Weights of a small GPT-style language model, trained from scratch on English Wikipedia: rotary positions, attention and MLP in parallel.
Each number is 50 + 15 x the weight over the matrix's rms, rounded and kept within 0 to 99. Layers, rows and columns count from 0.

# o: layer 3 attention output (transposed), 128x160, rms 0.0491, rows 22-63, columns 0-79
# v: layer 3 attention value, 128x160, rms 0.0535, rows 23-63, columns 0-79
# q: layer 3 attention query, 128x160, rms 0.0458, rows 64, columns 0-79
# k: layer 3 attention key, 128x160, rms 0.0468, rows 64, columns 0-79
o22:78 80 46 34 43 49 45 74 56 44 66 57 32 56 53 43 56 75 53 37 50 39 41 76 55 66 31 41 36 51 16 68 37 44 55 48 66 25 69 30 54 64 33 71 42 68 63 34 31 25 32 56 61 41 57 49 78 50 07 68 38 48 48 50 58 62 47 25 42 55 39 64 60 32 57 85 12 63 67 45
v23:35 40 36 42 77 41 35 19 47 26 57 57 68 17 66 35 49 72 36 42 36 41 62 65 42 24 40 38 48 46 44 57 49 71 48 48 59 21 53 39 48 60 48 50 33 49 35 69 71 35 45 52 55 42 71 45 51 35 36 49 68 32 71 54 41 47 64 59 42 35 60 43 38 36 56 45 35 61 43 52
o23:33 47 48 76 70 76 34 67 35 49 49 71 34 39 53 28 37 43 67 58 35 44 40 59 47 30 47 61 80 36 18 66 43 73 52 44 47 23 35 33 54 53 38 54 56 55 50 54 67 48 58 22 48 57 70 33 69 58 47 46 53 47 43 56 42 23 53 45 63 68 53 62 45 53 32 54 41 32 40 08
v24:50 26 39 29 61 58 69 50 35 47 42 37 38 43 40 22 44 37 45 42 56 61 47 56 37 15 36 64 36 57 29 65 40 73 39 33 34 44 46 56 46 24 73 48 66 26 56 34 64 63 43 29 49 61 16 40 57 56 61 60 32 67 64 36 33 28 61 50 24 31 68 47 40 84 54 70 63 53 59 74
o24:46 80 19 36 51 59 68 60 41 47 66 38 42 13 72 52 56 42 61 23 43 44 49 52 38 57 57 29 59 73 62 73 63 29 06 56 51 42 47 43 45 67 54 61 59 30 50 77 58 59 54 50 49 60 39 65 55 62 14 58 60 57 31 72 43 68 52 34 42 51 51 54 18 60 45 81 67 56 61 80
v25:61 36 37 28 65 51 43 73 33 73 53 63 32 60 61 85 39 30 63 47 42 71 34 43 35 46 37 62 41 47 45 43 49 68 63 62 53 52 47 65 66 44 49 77 49 42 26 58 58 59 69 60 33 53 60 51 52 73 63 24 67 68 45 43 24 62 73 71 51 29 61 69 60 41 28 41 76 62 57 76
o25:43 28 75 47 71 49 44 68 45 27 42 64 50 54 52 37 23 36 56 62 47 37 69 58 65 48 35 79 62 22 40 35 61 72 44 56 52 54 58 62 34 34 62 74 68 00 44 59 35 78 73 26 41 25 56 47 47 52 65 52 47 32 63 49 30 45 46 59 62 54 29 74 58 63 26 26 72 53 55 35
v26:63 64 82 28 58 51 57 46 55 72 51 83 33 24 44 79 35 45 45 41 66 52 72 24 19 59 63 53 69 60 44 18 49 42 46 86 44 37 44 53 28 58 66 59 50 35 59 85 63 44 31 49 57 35 62 48 10 55 48 53 57 69 43 69 58 56 53 54 55 67 40 46 46 64 64 60 44 73 30 69
o26:62 82 56 64 52 54 47 41 52 38 76 64 74 00 43 89 49 55 45 56 61 91 64 25 43 42 40 65 49 55 37 47 55 60 15 70 52 37 67 57 36 56 65 41 51 52 61 77 72 46 33 27 65 44 42 67 18 44 46 62 44 56 43 56 68 44 38 55 75 53 51 47 71 46 68 56 48 60 36 62
v27:58 54 80 30 76 11 66 54 39 65 27 66 90 63 63 40 80 46 41 29 58 63 69 54 75 62 47 16 59 37 53 50 59 48 64 49 63 61 31 51 69 24 60 63 43 55 56 57 63 62 43 70 57 65 40 59 29 69 61 80 48 66 62 70 51 42 23 58 37 40 52 40 49 68 63 25 51 56 68 41
o27:25 36 22 62 40 19 26 57 50 39 36 66 78 59 48 43 75 41 88 42 42 73 39 64 91 58 36 57 47 57 41 60 61 39 68 68 61 43 34 55 69 16 47 99 58 46 48 50 26 68 39 33 27 66 56 26 40 63 62 48 36 41 66 56 37 50 58 87 49 70 63 32 59 36 64 52 47 42 63 39
v28:60 37 54 46 72 64 44 65 48 49 26 64 63 59 52 43 43 45 64 34 48 52 17 66 49 58 64 51 59 55 17 42 37 56 52 66 60 38 56 80 28 51 64 28 80 48 32 40 49 30 64 51 60 46 39 56 70 49 15 72 43 47 43 57 76 45 45 50 65 75 60 68 31 62 34 66 27 46 58 42
o28:58 33 59 59 59 37 54 34 55 34 38 54 75 57 67 28 44 50 45 74 49 86 71 31 51 24 37 54 56 24 24 44 43 73 68 31 47 55 93 80 56 56 43 21 61 31 07 41 47 50 48 31 50 45 47 34 44 41 55 52 33 32 46 38 37 61 61 57 35 57 53 15 65 34 23 38 60 59 55 25
v29:57 33 60 41 33 81 73 70 51 21 47 51 49 82 75 66 47 41 15 34 67 67 48 23 35 53 56 56 38 44 72 78 38 37 47 51 67 69 76 61 49 56 57 53 52 55 48 52 47 43 43 51 58 65 19 44 68 34 49 55 14 42 52 39 53 39 38 56 49 53 98 26 62 53 63 66 26 44 62 65
o29:52 06 59 46 56 41 91 54 64 52 37 37 44 69 70 84 43 62 64 33 42 40 32 59 18 57 56 51 67 19 80 39 45 52 39 56 34 54 62 60 55 62 45 46 27 50 39 53 51 61 45 43 60 48 60 68 48 41 75 33 44 36 52 11 63 56 57 45 39 47 83 48 53 53 43 54 71 31 61 65
v30:55 60 33 63 64 68 43 39 54 57 61 67 34 38 71 61 58 48 77 34 53 53 58 58 37 51 69 61 45 09 46 53 51 42 35 65 27 14 33 33 56 61 47 66 47 29 49 41 38 40 50 40 39 72 36 28 73 35 55 51 56 77 57 43 43 46 73 44 40 56 28 72 35 54 48 42 23 26 25 51
o30:46 38 68 73 68 58 49 64 66 48 39 43 31 06 40 83 26 40 52 34 40 30 31 61 47 58 52 39 66 65 56 19 41 73 35 35 30 61 50 44 63 54 60 55 75 63 38 42 86 49 68 25 17 58 53 49 57 34 71 46 74 40 40 35 38 52 77 48 50 37 41 43 70 91 66 51 65 45 26 49
v31:29 27 36 60 56 34 79 41 60 68 49 55 61 42 60 57 61 52 43 63 37 70 54 50 29 19 27 40 28 37 32 57 56 55 58 50 45 31 60 62 81 56 67 70 29 49 35 54 25 81 42 31 53 50 29 26 82 28 44 29 32 55 63 38 56 46 55 63 42 56 55 60 44 32 73 52 64 67 74 43
o31:34 56 60 46 56 30 45 52 41 69 38 57 51 33 46 64 50 60 43 36 50 50 51 52 43 30 64 40 29 56 30 48 54 49 50 41 50 42 51 35 47 21 99 40 51 48 68 56 55 83 51 20 46 36 54 35 61 61 45 80 56 79 30 75 56 74 53 74 41 54 56 66 53 50 59 69 65 59 52 56
v32:56 63 82 45 51 60 52 61 57 28 64 54 30 53 78 51 19 43 49 50 32 57 63 61 68 45 61 48 50 44 29 53 45 56 54 38 71 59 32 47 47 72 58 78 56 68 52 28 49 28 64 33 54 53 34 45 39 59 28 56 82 70 42 78 51 49 56 31 65 57 51 51 93 42 49 37 30 73 48 54
o32:93 49 78 43 53 78 25 72 65 30 51 64 34 52 64 50 51 43 12 50 56 48 54 57 58 25 30 43 80 33 51 46 39 41 25 32 58 35 80 44 39 62 29 70 46 69 32 50 62 53 55 75 51 68 62 52 69 72 17 40 60 69 48 40 32 50 45 37 48 49 57 53 43 76 48 60 57 74 51 79
v33:54 40 70 31 45 75 50 60 07 64 37 35 46 52 34 22 60 67 38 67 44 63 54 47 37 68 59 67 38 63 26 58 36 77 53 46 42 62 31 61 56 49 64 61 21 10 40 39 65 50 51 51 40 42 35 23 51 56 53 30 51 45 31 61 81 27 53 45 50 24 39 48 73 64 28 77 60 44 35 44
o33:40 55 75 60 60 51 65 60 58 46 75 49 43 31 38 25 48 39 44 47 76 51 65 45 39 33 38 59 42 33 45 35 39 36 49 64 51 37 19 40 21 55 57 59 53 40 55 55 25 58 51 61 50 73 46 56 52 28 55 36 28 54 61 65 61 33 42 60 55 02 39 60 39 55 45 36 49 73 68 60
v34:27 47 62 48 86 38 26 49 14 32 72 26 32 63 38 33 47 29 64 40 28 62 50 65 72 67 44 71 84 59 54 76 58 47 48 50 57 49 62 19 45 56 52 41 18 61 53 60 44 53 54 47 61 64 42 09 50 71 48 51 31 31 26 59 18 83 66 60 21 51 59 52 53 58 32 52 55 62 43 63
o34:29 27 59 53 36 48 43 40 50 60 47 47 38 89 39 56 66 42 64 52 43 59 32 49 37 56 65 61 57 71 44 71 52 44 66 61 53 58 46 75 53 26 25 42 42 58 69 41 45 42 32 30 27 58 94 39 60 64 43 52 32 43 43 56 51 50 23 37 40 50 33 46 54 51 26 41 50 51 49 35
v35:62 37 54 62 61 67 67 41 27 32 55 19 61 34 79 68 44 59 39 32 58 75 62 38 59 39 11 47 38 54 47 51 30 54 53 57 43 68 91 02 61 71 30 56 14 27 69 58 66 36 23 42 35 39 28 43 46 34 58 57 31 50 60 78 65 78 58 35 75 48 69 55 53 88 40 49 73 73 61 58
o35:48 58 35 15 64 52 86 47 38 66 12 26 30 38 62 71 73 36 64 33 39 80 67 42 17 14 48 15 54 38 69 66 55 42 51 48 27 88 61 46 31 79 44 46 40 61 43 74 66 50 56 44 16 12 17 62 42 38 66 58 32 57 60 64 42 61 84 40 72 39 73 28 32 68 61 50 41 72 44 73
v36:51 65 30 51 44 70 93 73 59 66 45 43 46 36 56 73 53 37 49 50 66 34 52 34 64 50 50 76 59 65 50 57 35 49 45 15 28 54 50 37 18 37 32 25 54 66 50 18 52 33 33 47 28 51 48 12 48 71 80 58 16 33 64 40 35 33 65 67 51 41 41 69 77 75 67 52 25 30 46 68
o36:51 44 47 36 59 53 60 65 39 52 45 56 44 64 37 27 37 49 90 68 58 01 36 45 57 18 39 41 36 46 38 25 24 70 65 47 44 56 33 44 33 60 78 55 58 46 41 72 40 62 47 46 38 09 65 18 58 72 48 80 24 51 74 42 41 57 43 42 62 27 26 37 59 55 47 53 34 65 48 72
v37:58 54 64 55 50 53 72 63 26 52 45 41 64 53 51 43 78 67 54 27 40 31 38 53 52 70 66 45 80 61 55 53 58 12 72 17 48 43 33 34 75 33 45 49 42 45 53 36 61 38 54 39 83 65 74 25 46 46 47 51 46 57 42 61 39 55 48 44 52 64 34 40 51 41 34 76 41 40 44 39
o37:72 61 53 33 44 71 46 52 45 66 34 73 50 70 49 63 73 34 63 33 55 44 62 63 50 55 57 57 70 67 49 46 37 51 74 70 56 47 34 47 53 44 58 52 23 58 32 69 52 46 54 41 64 55 76 61 38 55 40 57 62 41 16 56 53 50 36 27 58 68 50 50 69 46 36 60 34 74 35 58
v38:62 79 28 37 46 59 16 36 42 53 44 36 69 63 46 33 70 54 14 71 67 59 31 60 65 50 54 25 32 61 37 77 18 52 50 16 42 45 50 54 32 52 49 53 38 76 52 27 63 73 56 27 39 49 62 33 23 63 47 27 44 41 61 66 45 36 28 68 58 57 42 57 36 49 51 53 60 37 66 30
o38:44 75 67 79 58 67 43 48 43 61 54 51 34 38 27 39 30 35 13 41 55 54 60 80 74 57 46 41 45 40 47 71 27 46 40 50 31 60 67 39 54 68 75 49 58 57 35 37 39 48 42 23 72 46 55 30 26 59 63 63 58 66 66 45 63 44 28 54 54 40 35 54 15 68 88 20 54 45 63 46
v39:72 16 67 23 81 67 76 85 60 62 66 62 51 55 51 65 35 56 34 66 60 64 32 73 36 66 54 41 53 60 14 68 35 44 61 73 36 39 63 40 60 43 65 81 67 33 51 53 70 33 42 31 64 36 52 23 71 78 30 32 54 66 52 49 42 38 63 59 43 41 70 33 48 22 36 37 54 50 69 63
o39:60 43 57 30 67 75 38 71 64 53 43 54 36 37 69 54 43 59 56 66 60 67 63 47 67 55 56 70 73 41 68 41 42 68 50 64 77 64 58 59 51 62 46 57 50 23 84 49 29 44 37 77 44 48 42 51 71 69 44 63 62 58 39 20 76 37 10 42 42 43 53 74 70 58 48 37 56 51 68 86
v40:33 44 48 69 46 40 47 45 57 53 39 26 65 21 25 58 60 54 31 68 82 65 31 78 27 35 30 41 57 58 59 43 45 77 26 29 32 76 58 65 21 58 60 70 67 71 79 48 46 44 41 33 60 23 52 58 77 53 56 57 73 42 72 42 49 65 65 71 63 55 63 82 28 47 73 60 53 37 63 51
o40:39 65 47 62 49 44 46 36 55 54 49 19 35 50 35 34 39 52 58 59 37 56 37 86 62 48 52 43 38 55 06 51 70 45 34 54 15 57 41 76 43 38 39 48 51 53 44 59 59 55 72 47 43 16 66 28 58 40 51 59 43 52 55 33 43 68 62 61 66 59 32 52 56 44 74 31 48 52 49 37
v41:48 26 43 49 52 48 52 20 51 21 63 57 55 40 22 24 67 64 34 41 52 60 24 44 51 48 24 58 58 61 80 57 36 33 59 67 47 63 44 42 40 58 45 58 53 46 64 24 46 30 57 39 80 31 33 30 52 59 22 51 61 50 32 40 46 42 31 51 23 46 38 60 39 40 62 53 47 63 57 46
o41:59 59 31 53 50 47 39 30 32 38 41 53 69 47 38 43 46 51 54 36 68 46 30 48 62 41 40 69 62 68 57 51 42 40 51 31 67 52 56 54 25 51 36 64 66 64 33 46 51 69 58 34 34 15 64 29 57 51 47 57 76 64 33 41 74 45 83 39 54 59 53 59 58 73 49 33 30 71 58 55
v42:37 64 65 94 65 58 65 53 57 44 51 59 43 73 42 54 67 31 50 48 59 56 75 24 46 47 21 99 41 65 65 20 15 53 55 62 65 32 73 52 31 22 37 36 82 46 62 35 42 64 61 59 32 47 48 51 39 16 35 29 33 63 75 69 27 82 66 67 52 42 53 22 40 65 53 55 48 50 23 30
o42:48 54 63 81 46 69 42 96 78 39 31 49 60 85 10 62 44 74 58 14 40 22 29 34 65 23 62 77 56 20 69 44 65 61 76 37 53 58 37 50 68 55 40 78 65 39 89 31 61 46 57 33 53 09 60 52 48 18 49 56 49 99 45 21 54 40 55 38 50 67 39 35 41 64 64 61 36 72 04 46
v43:61 65 42 42 41 86 53 36 39 53 31 09 82 47 24 31 57 71 34 74 71 49 58 41 28 58 53 56 27 42 49 56 52 18 20 41 33 96 50 55 56 54 54 72 48 51 39 54 52 35 62 21 35 75 34 21 65 57 27 55 27 31 31 65 43 57 47 45 47 34 44 85 36 44 35 56 55 61 55 63
o43:68 43 63 35 35 33 52 66 36 69 18 71 58 74 48 14 41 44 48 68 63 47 63 36 50 78 63 46 58 68 58 65 63 69 51 58 62 87 37 70 72 36 61 28 41 36 71 51 84 50 37 61 63 84 77 58 49 56 35 35 26 57 48 55 58 17 35 29 50 61 37 62 49 48 28 46 51 73 72 29
v44:38 54 29 59 71 57 32 57 82 49 54 44 46 40 60 72 37 40 70 48 36 60 49 57 32 60 43 71 41 37 52 53 46 44 53 05 44 27 44 38 50 62 32 37 51 64 28 58 67 58 36 42 58 52 65 39 67 68 45 65 40 19 40 63 46 36 70 38 34 96 70 41 35 37 37 39 56 53 45 45
o44:34 43 45 54 40 57 38 60 59 39 28 71 64 47 76 58 51 62 37 52 52 41 53 55 61 51 53 77 35 45 55 42 59 30 64 43 41 52 56 62 72 56 21 45 40 23 54 53 40 48 23 12 67 49 62 39 43 43 53 31 52 53 39 45 45 50 52 34 52 65 63 34 60 50 45 60 69 43 47 40
v45:36 52 48 53 51 58 44 34 56 51 77 57 58 50 15 26 39 67 65 61 56 66 44 51 31 22 15 38 46 66 66 42 54 51 37 58 62 20 57 41 60 74 49 68 57 77 67 59 43 73 66 59 43 21 59 45 67 53 29 30 72 29 48 32 53 75 16 58 71 71 52 18 41 27 45 63 35 90 65 21
o45:58 55 30 27 34 57 70 51 53 30 51 55 32 38 49 55 49 72 69 44 30 92 59 54 35 44 69 10 72 30 48 66 36 30 33 60 21 27 26 54 54 63 41 48 27 66 55 68 65 43 20 45 22 73 48 63 46 50 66 65 78 23 55 15 36 59 29 35 52 37 62 72 43 36 30 68 45 46 73 25
v46:27 47 30 52 17 74 55 79 52 63 63 51 44 15 49 18 55 64 58 54 42 82 39 44 24 73 48 63 64 64 54 49 52 37 70 59 47 45 58 22 33 77 69 54 51 42 51 54 70 31 59 32 64 47 73 55 56 54 47 47 23 46 70 56 49 07 57 32 83 42 56 33 44 40 48 49 26 48 72 57
o46:43 70 63 74 03 70 48 23 42 55 71 59 48 46 40 10 62 35 81 50 30 60 34 42 51 30 46 52 46 78 37 55 37 40 62 64 56 50 77 25 77 37 38 72 52 25 34 57 40 42 74 49 69 59 58 52 52 45 46 48 37 55 74 38 88 40 47 49 59 47 54 38 55 16 39 56 30 48 76 48
v47:60 69 72 45 21 38 50 51 50 56 95 59 56 43 77 60 49 29 49 57 49 51 41 32 32 41 45 42 37 85 43 29 40 47 66 42 56 28 63 40 45 33 54 57 71 57 50 43 35 51 33 53 46 32 48 57 17 53 47 53 46 44 37 73 50 38 80 56 58 86 37 36 28 58 39 64 42 46 53 37
o47:30 73 47 58 31 54 51 31 30 48 55 43 61 50 53 53 39 39 65 64 52 96 65 56 74 62 50 49 47 48 42 79 25 60 33 61 45 52 38 52 63 27 32 52 68 51 53 55 46 67 33 42 25 42 57 47 34 47 51 69 45 30 32 66 38 44 47 51 58 74 37 45 31 67 39 53 22 53 57 18
v48:65 43 78 68 62 63 55 47 68 59 72 49 48 86 68 64 59 54 35 37 39 22 37 44 24 71 33 58 24 43 15 63 42 67 41 53 34 54 44 63 61 29 62 63 43 60 55 61 51 64 67 47 31 45 72 28 50 50 43 30 15 55 39 44 55 62 46 10 44 63 14 44 59 52 43 57 49 47 49 62
o48:47 53 48 79 44 24 38 35 53 16 78 58 64 87 63 45 56 50 54 61 56 47 51 50 44 66 41 65 36 52 09 46 42 66 43 54 54 63 74 67 46 14 37 81 54 47 44 67 48 62 64 22 37 56 55 48 29 51 42 21 25 32 50 52 49 60 49 29 41 69 48 68 30 52 47 43 47 64 59 20
v49:45 44 77 51 41 47 63 15 49 49 72 63 47 72 84 40 47 58 56 50 57 03 70 39 50 30 29 44 83 56 56 35 80 54 42 38 38 39 57 61 45 50 64 85 73 50 58 49 53 60 49 42 37 69 32 73 18 55 78 51 59 53 35 73 51 86 18 46 59 53 50 40 17 74 21 42 45 61 57 30
o49:42 28 79 81 29 43 44 38 43 67 46 59 47 53 30 47 44 39 36 65 37 18 31 67 67 31 40 58 50 52 53 28 63 36 56 21 65 44 66 53 75 17 75 35 46 51 91 16 50 45 55 36 77 69 84 34 47 12 77 12 12 39 47 73 51 68 31 55 64 49 40 40 45 37 51 33 37 50 56 63
v50:52 73 50 57 28 61 60 50 75 44 50 56 45 40 51 70 54 39 36 29 38 27 32 25 12 58 60 69 48 58 55 50 66 41 50 56 66 61 45 55 39 38 36 39 66 49 49 60 65 44 40 45 75 65 56 54 28 50 50 58 42 37 23 73 43 59 70 64 43 57 50 71 70 80 76 58 60 65 29 55
o50:47 46 33 56 61 83 29 63 52 86 60 56 19 45 33 50 22 35 69 41 60 63 58 59 51 46 44 66 42 11 55 80 36 43 71 56 42 58 32 14 13 65 44 47 44 61 35 53 73 29 37 54 53 56 42 54 30 58 34 73 74 31 35 18 49 53 71 42 36 38 34 43 48 75 70 64 40 63 71 69
v51:47 53 83 24 89 31 40 54 70 47 44 69 33 53 35 73 57 10 71 54 44 46 43 73 43 40 52 78 09 32 63 40 71 50 37 36 45 23 74 18 74 67 62 65 54 45 49 54 45 53 62 26 31 42 15 62 62 29 23 76 92 43 68 26 55 65 34 48 64 78 43 24 35 51 36 34 50 46 69 55
o51:86 31 51 78 42 69 33 96 61 62 31 40 22 62 70 34 65 52 28 45 44 26 41 63 55 63 61 75 23 54 33 55 25 40 24 21 50 39 66 62 51 63 43 38 63 60 37 54 71 59 53 69 55 71 49 68 84 47 35 64 41 56 73 44 61 49 26 45 59 60 48 56 36 66 75 46 47 30 70 36
v52:51 81 57 55 62 65 46 58 65 58 46 25 52 48 58 59 52 55 51 68 49 68 48 46 55 52 37 29 51 54 46 35 65 33 39 47 61 75 56 24 34 49 46 54 32 42 58 56 48 31 30 11 57 63 31 72 64 50 52 68 53 61 75 47 61 39 77 24 60 60 55 58 69 37 73 55 50 17 63 84
o52:60 61 58 68 17 52 45 47 68 30 45 39 39 79 25 32 49 43 42 67 46 44 54 46 41 44 38 39 67 73 40 49 30 56 42 45 53 78 45 27 28 56 16 53 52 43 55 45 35 55 66 56 50 43 60 67 54 45 28 58 49 55 62 56 49 49 71 53 53 42 37 49 64 48 47 61 69 75 67 44
v53:45 94 32 62 56 46 61 50 61 60 37 37 44 22 41 47 64 76 38 31 79 23 57 81 30 40 58 17 54 80 40 23 20 44 24 79 00 69 34 29 44 77 58 45 62 55 53 50 31 41 32 57 44 24 35 59 53 27 46 82 83 80 46 67 63 52 36 44 32 51 83 66 49 39 63 66 64 61 76 58
o53:29 15 16 59 58 63 43 68 56 55 49 54 54 76 38 35 40 40 55 41 65 61 52 19 65 54 64 74 68 72 44 69 61 04 15 48 55 57 84 27 93 85 53 68 74 63 41 44 43 42 00 41 29 45 58 48 70 45 63 45 27 50 50 47 05 74 66 37 51 37 74 37 63 42 72 35 83 61 53 32
v54:71 70 56 59 35 24 51 61 40 46 39 28 39 49 55 68 55 61 54 37 65 62 57 41 75 26 71 32 18 34 30 24 53 47 75 47 69 28 36 46 50 36 69 35 54 49 48 67 66 44 14 70 40 51 75 86 26 52 52 41 49 70 66 62 17 47 59 52 67 79 57 29 35 52 61 58 47 64 48 46
o54:60 78 65 32 58 54 76 68 39 58 66 48 46 29 77 58 61 45 36 64 74 34 48 33 56 46 56 35 41 36 81 40 41 50 61 39 68 45 67 22 08 52 67 30 50 64 61 55 51 67 32 80 60 57 27 82 38 69 26 42 68 47 72 39 32 44 52 27 50 35 43 41 44 84 54 59 55 66 79 68
v55:67 46 71 49 59 33 59 52 54 37 71 34 26 44 53 69 82 48 57 66 60 54 50 59 56 44 44 32 51 21 35 29 72 30 85 47 36 56 44 62 34 59 21 48 51 43 60 50 47 58 17 39 48 36 37 45 42 76 59 58 64 82 30 43 44 57 49 79 60 70 51 38 33 54 70 63 70 39 41 59
o55:50 08 84 52 50 30 58 45 54 50 47 48 58 28 36 55 69 58 64 69 64 52 65 21 55 38 38 47 55 49 59 41 71 70 80 65 52 50 46 52 53 33 28 38 66 47 22 55 43 56 34 40 45 57 36 46 42 67 76 61 57 25 52 56 39 70 45 77 49 55 21 35 55 65 45 55 58 50 39 30
v56:22 43 33 37 44 65 58 76 46 55 56 61 25 71 46 29 56 56 13 59 20 69 65 23 64 36 68 71 48 46 22 57 16 53 51 55 55 44 30 61 71 61 58 47 68 62 44 49 71 54 68 67 45 80 79 72 57 47 48 69 52 82 30 62 49 13 39 34 44 82 37 54 71 39 51 50 49 56 32 55
o56:28 42 23 55 28 35 44 52 37 43 74 40 50 99 53 62 66 65 55 47 18 53 66 48 60 41 59 61 36 48 74 65 40 77 65 45 29 45 56 54 63 57 50 92 55 75 55 48 32 64 55 44 25 72 28 42 74 40 65 39 33 51 65 75 74 43 44 50 41 56 24 44 32 35 40 30 49 54 47 46
v57:39 59 44 28 71 26 42 56 65 38 34 54 69 28 43 63 40 68 77 46 32 58 44 47 25 73 68 58 46 32 65 48 96 58 37 14 74 58 59 52 55 65 59 65 46 34 50 61 23 59 43 46 44 21 10 50 45 43 68 56 61 39 56 54 58 74 53 61 47 52 39 59 49 40 66 25 58 55 71 41
o57:33 54 55 46 64 46 28 43 35 33 33 73 54 09 49 49 38 40 36 66 52 41 50 61 40 50 34 64 40 72 61 56 76 62 51 26 70 25 64 66 27 44 54 43 47 57 30 56 61 50 58 62 51 38 54 52 54 41 62 36 52 76 42 65 53 54 73 69 58 37 37 63 76 57 62 44 72 63 30 45
v58:71 66 56 38 44 68 57 69 44 58 39 37 43 34 39 43 39 36 53 58 25 66 54 50 28 36 44 42 43 44 64 51 57 64 24 54 57 61 63 66 25 33 64 74 74 39 42 14 34 60 40 34 70 76 47 50 25 51 36 59 44 58 75 43 46 55 49 29 72 68 34 68 51 57 56 41 34 48 70 68
o58:50 66 46 48 49 42 80 46 47 64 69 31 26 40 54 62 65 56 30 22 54 59 41 53 16 50 64 51 48 47 80 42 51 49 32 70 62 75 49 69 43 38 25 81 43 70 46 21 31 28 53 34 19 84 49 60 38 71 62 44 57 61 95 43 27 46 72 17 43 55 55 43 65 33 65 45 17 36 59 76
v59:48 46 50 50 58 56 44 46 52 58 44 27 70 53 50 52 34 69 71 52 35 71 59 53 28 74 36 45 26 37 45 82 47 57 43 34 58 34 30 33 47 77 69 42 51 33 40 79 64 29 58 40 21 55 57 52 33 46 73 64 60 64 70 48 83 45 51 56 40 37 29 48 68 64 49 40 44 30 55 67
o59:16 53 46 88 37 30 49 37 39 65 12 45 41 61 58 57 59 51 36 66 52 56 44 44 57 55 53 44 47 65 56 59 30 51 67 20 50 49 66 76 64 54 63 59 41 46 29 59 63 58 56 30 43 46 73 42 44 58 63 47 54 58 44 70 65 23 49 60 30 63 40 60 34 21 54 70 68 73 48 44
v60:38 36 84 56 45 43 32 57 68 52 53 16 45 60 38 54 34 39 37 38 47 76 50 45 30 79 59 43 38 63 35 53 59 51 68 49 49 44 52 45 36 47 45 67 69 66 59 51 50 55 34 56 53 71 54 61 26 46 51 56 57 29 70 40 45 32 47 85 25 61 32 48 36 87 50 44 34 27 43 36
o60:36 36 72 67 42 87 77 49 48 71 53 08 48 30 58 63 37 21 21 43 56 77 31 47 48 84 46 47 56 41 71 51 57 60 57 71 68 43 45 83 33 42 51 60 80 51 58 28 48 53 59 41 27 77 55 48 64 57 27 51 59 49 55 36 44 44 57 45 52 22 34 57 81 78 89 34 25 43 44 29
v61:23 50 66 51 67 57 48 57 58 60 51 49 52 26 65 47 66 46 57 62 44 44 90 55 62 87 36 38 82 33 53 41 48 35 26 22 45 61 24 72 52 43 57 41 60 49 68 36 48 33 51 41 53 63 37 58 27 41 40 60 68 37 44 76 48 16 53 50 62 45 24 45 76 51 67 56 51 39 43 44
o61:41 18 42 67 39 68 53 34 26 58 78 44 42 17 37 58 75 57 38 60 71 58 63 56 34 77 50 38 90 31 63 37 53 35 44 44 40 74 43 41 71 44 39 46 25 38 49 50 49 37 53 62 35 68 49 57 43 59 41 45 72 36 35 82 43 37 36 54 17 36 72 62 33 45 53 60 94 30 59 51
v62:61 36 25 64 64 28 34 36 60 66 51 63 46 34 39 32 48 30 54 39 27 29 53 55 26 39 31 30 78 77 41 32 42 47 61 60 49 45 45 47 26 78 33 66 41 56 51 90 34 52 43 57 49 58 47 63 41 54 38 77 38 59 43 55 59 43 33 64 25 69 39 22 40 42 70 27 58 53 73 43
o62:76 66 47 49 81 37 51 49 72 82 79 41 31 00 47 55 62 54 43 69 51 46 49 33 43 51 56 20 63 78 74 45 42 68 40 29 60 33 54 40 30 87 58 34 41 77 63 78 56 31 44 71 49 50 28 48 74 67 29 64 46 72 76 50 78 38 49 27 57 61 66 40 69 74 54 44 48 71 47 48
v63:48 22 62 34 63 50 99 35 41 41 67 39 41 44 23 48 52 56 59 69 70 41 54 56 65 36 37 73 59 62 32 53 62 46 42 51 22 39 53 48 52 55 71 36 70 41 41 50 43 45 55 29 28 86 20 40 40 63 31 59 52 86 46 52 48 73 31 15 33 32 11 53 68 63 51 61 62 81 35 57
o63:78 28 53 28 31 33 58 53 78 19 54 52 61 42 39 61 49 56 68 60 75 59 34 30 19 67 80 35 43 75 27 66 65 67 51 41 45 41 34 61 54 48 74 73 52 40 77 61 39 42 57 47 47 48 82 65 61 34 40 44 35 27 51 47 48 43 27 45 32 72 35 72 70 46 64 57 44 26 77 73
q64:39 44 48 22 50 55 50 35 35 46 55 45 69 41 50 32 44 41 66 58 58 61 48 27 49 65 60 41 48 27 55 56 58 63 49 53 43 49 55 51 81 57 46 35 26 61 67 66 41 41 42 73 53 64 51 37 64 46 58 52 34 46 48 71 46 42 52 48 43 56 39 56 43 45 60 46 42 50 54 64
k64:18 54 66 38 55 34 53 20 62 77 34 43 54 21 39 52 71 41 65 99 62 28 74 43 16 28 22 49 62 49 25 51 90 44 54 63 77 92 47 47 52 42 57 46 52 34 63 57 28 24 53 47 39 50 16 31 10 39 86 53 50 15 39 59 56 19 29 44 50 56 40 47 18 69 62 35 62 42 32 49